Part of a small language model's weights.
Architecture: RMSNorm before each block, no biases in attention or MLP.
Each number is 500 + 50 x the weight over its row's rms, rounded and kept within 0 to 999. Layers, rows and columns count from 0. Numbers have three digits each. The size before them is the row's rms in percent of the matrix's.

# q: layer 2 attention query, 192x192, rms 0.0952, rows 110-127, columns 64-127
# k: layer 2 attention key, 192x192, rms 0.0944, rows 110-127, columns 64-127
# v: layer 2 attention value, 192x192, rms 0.0618, rows 64-92, columns 64-127
# o: layer 2 attention output (transposed), 192x192, rms 0.0646, rows 64-91, columns 64-127
q110 095:552467462470499491555498527478515536596563518507486431461499437541592521666516515513428578510477444579563485543537528544463485634602543580529546541389556583564464498484505527503522606459447610
k110 160:516553529507511535494484475480495499561573466468518437452487456616507420601505501520480494548443461586496467511477478469495447474724521531507504486435609506587435521446548509492479504431546556
q111 172:550483504479462569458476533449472495446424463523493576553492568374429486409473473498561499497492554481475558543476445457552553483363461499554449526505373493467601560555496487544536451450541532
k111 091:512478548491471489547525545491503552450477542452532501502462534357468526450487542606486536454515533464497557519560512547543471545285455535479488499498419558474578501543435470535508468497403475
q112 095:436522402497506464554475418433572551565530529526544498420487417456432449590482568530486602438540537536491493507543455473481528510446529511472502532467499536541411488595498564544436544546498637
k112 122:504488487439507544568410524472497510485550505488456554531475488391379531594501542529502467481447495555494627483572474570569449579326460509512442516475465510575532550493478514515494487531496500
q113 097:549519500419495501449507646454465476441488543510567569548432502480458512314433425514544434542477532481501558446437451489569471444497439483531452439508509435349613533518511426508517345539532507
k113 083:509464571559396487493542494496426523433402536430415514500478572436545524464525499559487562476591487343530523517533523512482553506439530541455530521552463547470589455524445527512527459453416466
q114 091:440546493537510543435515498520462476545467512440448436541619457564588516471495545562373502508445455516563327563549603558439504485633476418533498500541491500506534558450570471532514513457435479
k114 086:459402485444512531421460483482550567505500425488602364438528534591468508402500485369414480533549483507378415509403467506504601524552505595495528526553444514436481531447497450463487543476578509
q115 091:568424422491526565463471485429521401504473445540461488488548549441468466462486497471623445529539514544495582481480441389510569496542463452515493523497544473579424405552574528492424493489540550
k115 106:535471420476510485562492478511585478460430493535553558533568557325487549533498530514527482539477495552487529501509457516540536500374467564434489501532444381480536505516492523532569548619523461
q116 089:473576520543524487487596477592450506539462424555557594473486504546492510469499509544511544415565515426469434437543550446461510440384462446433550470561479512464580516561496524576525564504474495
k116 099:410544512464564507440412500526496556517491435480492515536408496512528454548526528456567562446583518428372478465518496477528565556343517474495452422498328545521475568463478551499455444564525431
q117 084:419565507630523424477477527578506610530501588484532475537484439576480473524495482510430517433514476482528433570462505590431461482565548552449503496471539498499472506514484533492507418502480473
k117 080:571498519544480556542425587453388592485457539490401400560527541491509474425507508439491460472534502493518565524507460530479546592568524495591533552526471573448559529464521556506432526486482509
q118 090:531415476530529462435412535577539563482505515471469471518436526471586510458461434516448506526485508524576502610523491583515510527635449518501536532497507499516504472388569522409534410528547425
k118 094:552533448627443516504414521498510509533429454416455526548604555488518505424513463479444503476542488465491507548513423504386500511545504487537543553596477484391539491458504494476559526523545519
q119 083:385540429474495439573504404599493556535508497445537466508541438469439542508591601514399458494512466532461545538479465560504542490424593543394521521546447529520518492495499513480574597559444469
k119 089:481489573409536579570487474429426472505559533391463522493481451491417500485478567519441549458517535481548515471427465492446459548450493550540435520515376478475436533482488421458500485524483626
q120 084:526586560461492474495591577449424499477584491525502539430395528522491449602512415488647527457532517470448546358507481378509434496391525512498476409422498450422461449606443496539440537467517557
k120 086:471565493500500477488540446531488471467542513539502496487469502497502446533515493504617487482470475455494493454520605435562467424472499477458486412463555474620515506569529540542469484507508478
q121 087:542477513566520498461506598401411534484494509568508484405425532556455426599464479534587548439492520477405460404489481402463525492480443480471517426471506505475472490588464558540404424454413523
k121 089:490532447485567454427473492553510504476528562558575491523480509475543456526532492573604482536471501533494451454491602453579565475464462452439534430464558456575539527561493507520426577487432439
q122 084:565474479406400516508523469445539473475456454457465557472522536426615504474512416434540471597437491491565615470537499464564462509493515461515443554586504451459492493456535450478528565499581438
k122 084:439511494496458453515535443520526454550507394436532578482502532553482530505497447467524554455548502409474393516485513404472489447445497555431526533573526481563508482479519487455577457509578495
q123 084:601431548476484494498524555399495501504565557481432481478371559548489434568444426497584449527454487505457568484527431404498486542565584601513493474386566439492456446557479534502416513416513588
k123 086:570563491576466469520531512568474478495527515600560550571553520462454526454493450557578464536442473539510488458543550433523449444461461508436511493509605394509559492564550508480577505535457501
q124 091:544467508501611403557545495513547502512645526505537449551393498558485414558489511549491594478527514541421510466451464492454505539521579543472482430350575495555431480571468514501469459570500561
k124 088:555489517620503536493459507496498521471520511634421529521551495523498496573501572491569474557451452621529615511553450544525393476526455440442428464472569474517549549474507576515593510512518486
q125 082:445527488456457419571484477554517517484539505439500497520443480504417528503506533501432505476427470523484528528497478617510502448589644545405530505488472458461544562488454538493545466524461446
k125 087:516527593464524540500445535470321464562553494422457517512396516577467517469501511475525510433582496442552471518495511507435450494455511572513536515572363453461535502490463456435512431449540646
q126 089:512482528424444525521523522482513532456467414501497556434460536415457501497567539469583414568449436532450598455510472432574548445493496527523485520588441455454533489408479449483513508440483439
k126 086:466568528449510491491563430488437451569514449430539514479500518545508505421500495561526545466550517390513407463486566389456501394403450520514533463543495410470455500618508373443488525493439578
q127 101:470459513479485511495527491545442626532481467470598579442471519529471461556556480519442528391450535533487481514544586511524488500407482487473473466563381594445569622454541539556532484494439406
k127 103:457537483521526429502517547463482552487602494402538453483507510485476496483526466522508588398545523403459453468503543508522475614387526431521524514527516619489522508501472450496386537431450473
v64 111:491477463417503424570476510499563507495501530617497421418415509443512576500543452453447553458440476535518565507524426391460405568525499453522529452520515540450492464530509524514496612547502506
o64 101:550504571518622527474501537468503525522560504509526535495512505437477495531466468565531529471509502583469479455438522503483501511539563453411495456548569460476408432543517567518510556409564474
v65 110:519445538407571489377486454502508519570506523494612460500449452449493455467504457520530514536439495532510538509467556536435506412490404546469579531646486451491519525436434527400487549522559602
o65 107:456441470441486541574507400502536575430508549497407513501489633550527450449474590562520503588525403519441500540510559467514551505486638521526566437541427590496488547528509499495456512452459483
v66 108:524497460694492569502496561496472485488480508528535562458496522499418528485488645495514401530411490498510554446502472460492441489520494519436422428535420535446535489498551593493451517522590568
o66 108:595554505444450441512552476447556421472480418434550499440507427409566580515512571527476504451512522380499563493422478537532552478554446502571417505611514484495429488491498478505527493456502479
v67 111:490476511602529550553467581522428468501466539453506471530469571519433400535519570508462572606494497526461570474446533560491592577503526499579494523543485590621476544501469554516500447471482575
o67 104:459556571420408510515507541479511539526484572608466523512508502524511487487480549507468504434543516423394552629572465373515473465594413515524478411489451468503413536556544520473494465471558509
v68 094:483525459444565487496584477500518465491441588487460488551490552409606552417441474533556503513422557468414477544475576574457440413457479512521446595535484516492456498449484460489550568510447463
o68 104:432574438464542524528462429411524559431499568465496409544483453494446436558491551503467594566492453628447447536477449452432550542476477552452470493531509538399498543517577454520470571510540426
v69 126:436534542472515544515511438434447486528464506429480539504432456545487470508628500476542541488602396523563523408516435525508496519477567442477551522519487509478453481538473497487570492493445421
o69 134:536458494580468487507562373555522494545533601473474497515479541492497522592491567521462534512576521502497521534449486564480511572514525496452439526415499504588469414447427537474461550482575478
v70 097:505596518537540426491452464475587551487478405374488416579471463465533484504537462452520547522488491476509524542476414576456510480491467428551461547550491472545491484562401462507579524492531442
o70 098:505423510475441454545465510497466552520527595552466506567544517522525429569469378501564432547547479575519426437494517423531497446508510465489537549475512475503563488479449524449451555645474512
v71 102:542543548529495470474533431523504479452554483580528367439397513507492413432501582499565504506473491503538506503434452432474545490469447513423435442535517583492414516480517513510462547475534553
o71 100:631492501486435570492486385443547485421604536515478619500393550412535447502378494488521490492590472574465503503412566475493577518522596506494581552517493430470574501511474506481558573400499507
v72 094:467537555421459457500466482422494481514485576443530538579566498447453491492535394514472529463496558516593465541401578579517423434511479447481536526373461522468538543409518461451507498498572361
o72 095:436517520509519490493393565539479445484478441451482461564562509584497489383589438483563405513540460526534476452470527447450510422435568430462508525522470473527537504508445542488465419620512562
v73 107:606509488586467507499460546483382469500370421508496498413610534498485541473512521561491411455418524544522478497405525405550629505491494536560498598465447519546511499450601521473454462530408522
o73 095:506587437503486479469559493405534495516532478540595484470335545413467559491488530405467504514530576466499559502582544481449521499431559471523473530549512496528520526551531569439534504482436547
v74 099:476510441533564455606571560409561449561448474456536474463564442456477537507501530543516470472517514392446527519487619503517584490524532497512585517427489518514462529571584446552506553512416418
o74 110:452549432564532495452432493436379611518493625547469398535450490536525450546506448501487566490473407579476383579508519472494477584544488556458510533383561532398494487571494555512483571567528538
v75 109:572594536509455468524597538517463511522457444543520507521549510574461485438488511501481382493519499509528531473475484444508497424479471448444436498467515529538580480448564506428500431496560518
o75 098:536448390462396454496563504475610428493487437437444599505572497483492510544512448400510472531401547545472546516483508530501362490488523550483569461455505471461455540516496437416476542533523471
v76 107:505582502460433452519491551502475560542535387584542540479499531550528528492495441521488505450527507526408458488586523421482434453511481427442479436477510462474509444558516489548531543520504563
o76 101:577494400577514486548547503537393539472481467451506458456469521445479567618544440457463491422429527535514477467442556505463425547498456419477538462526599497479466465430445543541543473487454529
v77 080:561472547544567570467537554505451515456488507466492509490539524434450462482443619527536407523387522457436565510469512578466565473513514536482416479515487523550512493437533525516425585526443601
o77 087:530564414460500488527431572467482527420519599560512441503447477456544507529451481491502547460482474467430448555467491462507547501514474547500477494482538506440533512500552471526543527531503456
v78 108:485484489512535534613556569476467455467591535592457580426470595490509549520489553517456442518497513471456521481501526485484477539503550518538480463435475549438448517570498523570494468497476607
o78 106:567576478544470547484516542500501504538507480571517519469495442465493505463446519534454529486443521441400459554510503442503470488549371528449433487534550519489349469490498511541526486411527499
v79 102:526571541575495585482567551394453488534546528433440595525483460472448476558529563489568433489469509455550572535450554565471504394508468548563424451555430494518547567571488447474594479512548477
o79 106:556491437528455393473416425468468570439487534512460465549499495519456510516494444519467454473488399512498524559480519477496481511435433520510499538454515431561469528505459553519500495581481501
v80 103:575510493488550394545556517579507554467434457436467515460457482448500602502539462570444487492393503476507554520523458503457512516486472501550497529549491548511497553500565419535450547526458504
o80 102:479522452487547483491520503383472514513517651606490484503497484481523416479410531491466640566532491585422410569566530487527581492441482509409486527539446537467405512594492553491494481477471513
v81 097:511549447509534569434457460472492482510479484496490488548573574478562433528466460476453574555630470558434514490635426442381501471468450497592436515548510561480452456457484538491443484493546479
o81 091:516446496479433503470555465522526509447461584528504547486506448533492537498485523386575553534436573464401546583529459527542551473485537555476562497447417537544545530419508482519460516461569503
v82 103:533523528459507471470515475572367537452500474576535421494424507437467416558527461501542547509455498407596522512358487561530579620472519500365479509529447588593522544512570496528466563461475413
o82 093:525492451508470504525451477390595497493614558438495541525487544541504486481502543516502544520515417474480498599559500549478558511521528511493538514541508463476524522468446534504556427447566462
v83 106:450452556540486528515615534489454520536533534506396466477539543503454532439473468435554372486543536458492478488451485496450506454520553429525429511435603458470464508548533472549523425487385503
o83 101:508522521550422501483500510500478488560528477540546448518462507386510573488480443584491504424521555498465500433506546385453438496454415454508455528466483475439402497519505458526553514507461508
v84 090:527552342498511492503495538542577567433451465524571466542507454486575507470465521560445588455521509465379444478528604616482441535459550480479475514469440499492505505544556504495475591562529451
o84 096:482576434501548517485481488473425510492514549524509390531500472527492492626516535468516550531437453553474454575470465541484481570560491572471452489429554603350511509513582469440481563510471440
v85 112:457497563438610545444602505478474459509523623437399485504478605452468478561513495504557438521444517463461515499454508557447516397491538579575440516580498526559522548438465513536524500486436588
o85 106:487460500495447518571491516414595506409493566544463461506547512530438464484459569553469563475458452467429519581519450417448578483441425531465434467513483441588383569498548446538480504400601443
v86 098:505548440531515547417455505476521435494543565469504529605613515461477446519485502556495533581529523515442434528440472534474552427476440533557398415517468427579547512557515415521597518509492458
o86 105:466490473489430422508391456543478541436472542526485496567486475491464498514514424438535439462487447481530493559475541480491517487416484461582531539485473472525536561437523468531505542593462531
v87 101:491433478560508522452428490504468502427549484573529472514417483474522491461538498451488588524606484508555500533418478530454582534484401540488471556559532540561488482598486463510529457474446450
o87 099:445500531500481492495465415472497585502568550597479538532476509530490456456495536527524524556541453491395478602496627476583579501520498448542536492480405572467566559505464618546540514538504527
v88 089:557498508611519473565392476583438499501587510455485535486489562461455483569431533508502485552379558544497530580457446500630465542497487529483448452497445490646491467419477498506435535505504598
o88 107:530514506439551500491450622469546489455453496495506573484485463525506476451506513434515464546475504479490483453536449453506524421423461488533503491603500415504555560528533475548571423512562440
v89 097:488455542499504493504559540473554478562541535553466527388438503520506558514459609425556407475531510459580582517497462517469489461549476425456514393530499602528481456416467454526461401511535554
o89 100:495476445495566470511446454431438526465449514487454542540454514525558457524476381553540439467489483565514489471438477414516498497479454437479519513457590411488456460493418549558552519513557490
v90 083:419559457473528467495538480438560458479415516511519486512464469540573528503580478468604554483579408514474499444576499515506485538523563489521528561428546499447450497515461431517556466506418407
o90 101:492525501567484494485560380523470521543531583467514466500481490495501535615466572511465555459550526529551547528472466583452510589558559510446437538431510528526502430465442518460436587519522501
v91 095:453450534504524580474544534424519521476474491434422406489409471445408521523602556551505476484431505508525581494401518512489575504533521562538474430510513568461522566540588514480443538513442488
o91 097:525513559544472513522491544468499418489562488603479479452498564487528529393479509554555504408556420412446525547504597484487559433540556457523485463536435479582419461510530525480502412441479575
v92 100:475476571536494515457523462515563508542504536438476475371581479524494479542516534423473346522503442550579520514554451510458482425490409559543590501652480462482492515386520500418455404501559574